config.toml
rope_base = 10000.0
tie_embeddings = false
lr_mult_down = 1.5
schedule = "wsd"
seq_len = 768
Each number is 128 + 32 x the weight over its row's rms, rounded and kept within 0 to 255. Layers, rows and columns count from 0. The size above them is the row's rms in percent of the matrix's.

# layer 3 MLP up, 896x224, rms 0.37, rows 589-595, columns 0-223
size [ 43  96 133 125  72 111  16]
[[120 109 127  79 153 132  91 131 138 112 141 172 129 161 119  83 105  83 137 113 138 133 129 104 143 110 150 120 116 151 143 128  85 134 126 155 132 177 135 132 168 130  59 173 148 119  63 176  99 100 144 136 123  19 185 125 134  87 136 109  37 107 157 112 178 141 141 126 124 122  95 166 194 151  95 182 103 148 140 144 150 155  78  76 154 122 104 140 141 108 224  94 155 104 117 121 148 155 105 131 122 114 126 164 114 148 131 109 122 139 131 114  98 122 136 121 160 157  80 107 131 143 122  57 110 184 114  57 203 109 106 171  96 133 141 108 163  97 110 149 171 110 108 145 130 129 150 158 105 133 107 146 104 145 179 134  66 161 120  77  69 119 175 169 112 123 160 111  95 105 175 140 152  52 174  81 130  95 174 142 109  93 121 110 121  60 133 104 119 154 130  80 136 141 119  85  81 134 197  73 115 128 118 129 148 194 173 180 142 132 187 141 149 146  81  95  88 137  66 129 148 125 127 157]
 [156 131 113 162 129 136 106 126  75 101 174  97 108 146  90 133 146 135  99  82 130 166 142 136 154 163 102 195 128 153 153 133  90 130 132 111  82 136 118 141 135 145 170 100 148 168 142 142 119 148 114 137 120 156 170 129  57  73 144 129 153 167 107 163 144 115 131  96 214  78 169  71  89 132 172 140 116 135 122 116 121 150 177 189 169 121  84 108 134 181 120 110 129 130 145 127 160 146 111 104  88  91 125  58 156 113 124 137 149 147  93 142 137 112 124 140  77 138  79 135 105 103 147  80 210 117 172 115 100 195 118  93  69 140  93 169 113 132 139 118  67 148 115  91  83 135 136 141  96 131  89 119 174  99 103  91 124 142 111 128 100 124  94 151 190 115 161 128  68 163 174 172 123 120  78  58 102 178 203 121 108  73 138 121  98 139 192 129 133 136 159 139 178 130 159 137  60  77 148 113 140 117  42 124 161 135 129 119 152 181 134 143 135 186 109 112 220 155 166  98 138 157 100 126]
 [ 84 128 132 186 125 129 142 138 121 143 161 139 150 133  60  80  92 163 121 105 108 171 159 154  94 151 134 129 156 119  97 165 111 114 143  65 147 128 145 100 134 194  96 117 162 126 104  83 127 157 102 151  56  93 140 120 147 158 186 133 133 130 156 137 133 138 187 170 115 202 168 135 177 153 128  70 114 169 162 149 138 115 138 142  82 139  83 167 118 130 126  99 182 136  76 114 111 205 138 131 152  63  92 118 118 112 133  92 152 115 148 109 208 192 126 126 182  99 132 106 137 122  83 167 165 134 115 113 175 120 145 136  72 136  81 129  87 136  96 121 143 176  96  90 172 140 175  99 133 157  80 155  86 126 131 168 128 180  92 146 143 143 149  89  66 140 110  59 133  86 196 141  90 138 141 113 123 141  69 128 106 174 127 123 110 100  96 106  72  87 174 166  82 139 125 105 167 148 150 122 141 154 147  96 182 148  78  87 176 107 128 165 121  87 102 156 147  84 161 137  70 100 116 164]
 [127 108 112 147 135 135  73 140 114 193  67  84 119 115 128 126 159 156 141 151 132 108 138 104 101 113 130 168 132 117  99 106  77 107  80 170 101 157 118 128 116 131 114 121 137 140 132  71  78 185 118 206 125 154  86 142  93 114 103 116  90 152 108  72 145 138  89 100 125 200 147 146 133 117 119 111 126  96  66 125 168 126 147 126 170 128 104 140 101  52 135 202 145 131 145 145 105 103 120 161 141  85 117 135 130 132 107  98 143 148  77 115 162 125 149 133 100  77 130  97 110 191 131 111  75 120  85 170  98 120 127 147  50 125 170 133  91 122 108 128 175 132  90 111 143 130 145 238 124 138 140 122 173 156  84 159 162 144  90 107  70 148  80 184 134 183 133 150 136 117  95 174 136  94 130 163 182 118 149 128 162 165 145 132 131 195 125  99 159 110 169 113 142 161  65 160 110 106 131  89 184  50 130 169 220 143 126  59 161 111 156 112  84 147  99 118  90 113 141 146  93  96 107  99]
 [ 99  61 150  76 118 135 138 111 113  99 128  75 145 158 155 161  94  91 166 128 158 214  95 113 103  96 147 123 178 108 116 133  84 173 119 138 131 186  57 172 182 163 119 187 118 109 111 159 151 131 128 197  94 120 139  92 165 160 101  95  91  93 133 146 145 155 126 136 163 133 100  94 104 132 147 124  99  95 123 177 125 153 115  81 114 138 140 208 120  91 183 169 112 111 154 188 135 136 135 156 139 169 144 139 180 148 163  94 129 140 125 146  78 129 202 132  73 181 138 105 145 159 119 174 140 120 119  80 157 156 184 168 110 142  84 102  99 126 127 160 166  76  99  89  79 136 102 168  72 180 125  95 170 136 141 172 160 158 145 147 124 139 113 127  72 155 171 114 135  79 130 154 104  96 168 111 138 101 102 150  95 145 142 162  60 102 122  69  77 163 126 157 149 135 142 110 147 104 146 124 123  82  77 146 119 126 150  63 114 156  76  99 155  93 139  94 207 138  98 143  98 145 121 134]
 [140 148 136 104 150  95  89 116 133 124 170 173 176 126 130 144 138 103 135  76  82  75 155 132 124 181 160 106 150 129 141 145 155  89 118 132 142  96 131  88 125 105 131 168 127 129 104 133 100 131 124 134 118 126  62  65 126 145 168 140 130 124  68  93 149 167  86 118 122 143 166 242 127  87 132 152 130 165  84 183 139  97 134 134 134 175 122 136 132 160 132 187 144 155 115 138 155 132 118  99 187 114 133 128 143 204 104 104 166  90 151 149 121 140  62 143 130 137  91 104  25 129 170 124 100  98 167 133 105 137 111 115 166 128  87 204 170 165 159 114 122 143 153 102 154 106 111 127 159 137 106 131 111 140 109 147  78 101 116  99 183  88 140 100 105 172 155 125 115 130  52 140 155  68 109  71 117 176 117 126  95 222 120 126  71 110 171 130 100 132 196 128 110 150 126 129 174  99 106 159  88 142 145 127 126 120 139 169  62 131 137  93 175  90 113 121  49  84 208 141 126 160 139 129]
 [106 139 198 166  70  71 159 198 117 117 135 117 207 141  89 121 160 183 159 122 113 156  67 104 113 185 136  68  70 112 168 161 125 100 133  97 157 149 135 138 122 128 146 122 178 151  99 136 184  97  90  93 130 141 146 100  92 100 168 117 137  96  85 126 100  97 144  96 141 140 149 162 107 124 145 114 141 196 109 119 142 112 129 134  74 145 150 135  90 167 121 155 105 146  64 118 131  89 101  76 193  75 107 120 198 109 134 116 117 152 203 156 125 146 119 134 185 138 188 100 102 116 113 140 114 112 120 140  88 109 119 121 158 113  99 122 101 124 106 107 190 184 126 147 153 112 145  82 138  87 141 132 109 154 166 140 156 159 123  65 154 147 143 160 151  97 113 143 132  97  65  73 176 124 156 111 135 120 115 128 105 157 169 107 172 121 133 104 115 157  51 180 118 121 142 182 127  66 173  94  64 183  93 136 113 134 152 173  84 134  94 142 183 155  99 183 136 119 146 167 149 175 148 148]]
# layer 3 MLP down (transposed), 896x224, rms 0.28, rows 589-595, columns 0-223
size [ 38  94 127 111  67 130  20]
[[ 44 101 153 122 121 147 176 158  59  67  96 137 199 129 154 188 170 151 186  59 112 156 160 131  94 117 151 129 116 102 104  89 102 195 129 146  97 164 119 127 106 153 134 153 148 142 110 143 145 161 128 126 161  62 127 121 135  88 113  94 152  98 139 145  56 110 113 119 119 170 159 156 136 168 125 147  99 165 111 129 125 179 137  87 142 140 144 122 169 133 148 107  77 146  91 132 122 114 117 148 125 130 139 161  85  78 131  67 115 149 160  95 155 134 184 111 120  71 105 122 128 111 146 144 142 130 153  56 155  91  80 126 141 135 153 173  86 150 174 230  97  96 149 149 139 155  98 119  93 153  86 149 113 136 208  92 104 122 153  91 133  89 203 126 151 169 115 162 147 159 132 176  95 139 120 145 115  80 118 166 119 136 127 142 108  93 130  93 126 160 160 148 172 146 133 162 189 116 101 156  36  82 128 194 123 166 118  62 123  83 106 121 134 111 127 121  81 137 181 130 123 133 141 149]
 [115 116 164 164 111 137 175  86 119  99  96  68  92 194 137 147 129  94 132  66  66 111 177 126 109 148 121 136 100 148  90 118 152  85 165 108 157  94 168 137 128 103 130 145 122 110 126 173 168 168 104 169 119 120 119 137 131 106 121 175  93  92  79 136 118 118 163  70 127 119 133  96 132 155 154 175 141 125 151 161  66 132 144 114 113 143 145  89 149 131 145  77 138 148  98 140 118 189 170 117 147 143 170 157 159  40 112  90 110 123  77 108 159 116 114 193  82 133 129  94 119 106 113 150 201  81 170 130 140 125 131  79 124 116 121 171  60 138  55 120 113 148 109 190 142 169 130 152  48 147 115 112 105 141 101 139 105 128 106 164  72 102 107  82 162 100 106  95 138 142 142  81  27 190 172 159 126 139  96 163 119 125 141 100  61  86 141 139 109 143 152 189 118 148  91 135  75 103 105 135 107 123 133 147 143 170 107 175 129 122 149 104 117 141 118 212 132 148 141 120  68 108  69 129]
 [152  98 132  64 142 131 118 138 160 203 147 163 132 138 131 159 117 157 126  98 219 120 123 115 156 148 119  84 157 102 125 129  71 110 160 102 118 103 130 124 167 167  78  43 168 145   6 106 103 124 137 154 142 181 117 161 110 143 147 130 151 136 120 111 139 100 180 149 158 120 138  68 128  86 113 108 119 127 129  98 149 155 123 110 130  95 112 159 164 163 174 132 139 138 143 175 165  96 152 155  95 166 160 119 121  92 167 155 154 138 130 112 122 194 100 116  57 146 183 138 131 188 155 126 173 135 145 139 121 117 146  71  48 160 101  62 112 106 126 116 112 187  88 128  43 155 126 137 150 178 146  83  95 116  85 138 128 130 136  72  65 134 146  83  73 180  80 131  88  82  97 169 158 104 147 124 126 142  88 127 129 153 144 101 101 158 130 114  93 111  81 140 107 167 209  70  96 143 106 109 150 138 115 126 101 132 135 139  97 158 142 118 141 130 132 158 117 137 154 135 133 156 180  79]
 [139 109  91 125 126 131 119 190 133  70 111 147 163 114 109 105  95 165  81 135 153 126 128 104 125 104 119 135 115 162 146 116 136 154  96 154  80 147 105 148 149 134  81 152 167  93 188 123  86 193 127 108 159 135 125 140 153 116  97 141  85 109 109 142 159 153 102  63 121 103  47 169  54 125  89  97  93  68 147 113 162 166 151 161 165 155 186 123 136 132  88 154 168 129 105 142 124 103 166 108 164 121 136 143 117 144 139  86 136 158 150 141 124 116 164 127 101  80 123 146 100 119 154 103  87 170 119 112 122 126 152 107  71 128 183 143  91 122 125 120 134 126 119 121 168  93 193 185 152 139 171 152 158 150  85 130 188 143  83  50  75  63  38 103 142 117 108 135 122 159  95 195  92  72 105 120  86 120 118 108 168 158 166  88 123 134 104 110 190 102 178 133 135 122 165 143 102 157  75  98 111  81 175  80 147  87  80  71  92 172 176 129 112  91 124  97  75 176 108 111 131 169 116 139]
 [ 86 129 124  84 124 120 132 127 115 122 109 189 101 120 103 104  74 132 126 196 114 142 126 155 168 181 121 142 159 121  86 191 150  88 153 149 177  83 155 103 150 107 151 125 149  90 108  85 114 187 165  82 132 169  93 158 113  92 123  78 147  88  62  97 180 149 140  77 127 173 108 108  82 142  81 163 135 190 145  84 110 181 129 107 152  96  95 143 100  88  75 139 110 175 123 152 204 151  92  92 122 103 127 175  98 207 161 119 111 106 118 115 143  97 202 140 129 124 128 153 119 140  99 141 154 105 125 132 135 134 179 139 104 158 138 103 149  77 102 153 124 127 176 137 121 115 212 181 138 127 138 150 126  87  86 155  73 165 106 127 162  32 147 115 101 136  76 109 177 117  94 135  93 112 126 119 129 122 121 108 132 119 101  76 169  93 158 179 136 144  89  85 186 157  68  83 149 168 124 160 163  87 102 151 143 118 165 117  88 110  63  82 122 126 129  85 143 129 140 130 142 123 125 122]
 [ 86 127 158  87 119 115 118 166 214 111  88 139 136 149 151 137  95 133 160 110 126 119 131 142 136 172  83 155  91 117  98 139 141 158 178 213 132 122 182  60 144 132 130 162 164 172 183 141 103 134 122 127 109 114 143 110 112 167 153 169 129 103 112 106 148 200 117  97  45 111 164 166 149 140 136 174 159 104 101 175  93 105  99 100 170 138 103 140  75 160 101 129  64 148 114 174 151 122 155  85 174 101 139 122 127 182 115 165 137 163 122  71 159 121  84 134  97 116 115 176  64 144 115 102 149  84 146 189 124 167  61  90 163 155 136 113 131  79 168 141 168 150 141 122 106 126 165 157 127 194 115 150  84 128 151 154 115 107 124 148 173  79 124 127 134 144 139 138 169 154  47 138 158  59 145 142 110 177  94  99 112 108 110 102  74  67 171 142  93 138 152  67  97 121 106 120 142 146 143 170 159 104 120  78 155 141 169 169 112 139  91 127 105 169 145 112 132 151 139 145 178 188 113  86]
 [ 74 111  57 104 163 156 141 190 117 155  88  56 137 109 168 142 142 137 127 173 132 102 169 134  82  90 107 144 135 138 149  94 102  69 168 161 141 108 119  95 138  85 206  71 159 131  93 133 153 128 111 199  82 146 201 110 123  87 123 162 102 150 132  57 195  90 121  86 123  76 159 159 150 190 138 107 145  83 157 109 148 110 157 172 128 107 117 137 109 145 159 104 177  90 171 171 154 195  74 102 102 138 111 128  79  62 131  93 116 154  76 111  98  96 122 134 113 153 163 165 155 135  69 161 146 130 151 128 144 194 172 150 128  91 159 113 166  86 180  98  75  90 148 107  62 147 105 138  90  95 163 136 130 112  95 125 146 174 147 127 136 106 126 135  99 186 174  93 148 149 137  96 114 118  94 128 145 161  72 151 125 143 130  76 169 195 115 166 137 120 142 144 135 171 124 123 145 181 103 120 163 101 119 113 166 118 111 138 150  95  97 169 136 115 147 121 120 119 155 120 113 122  96 161]]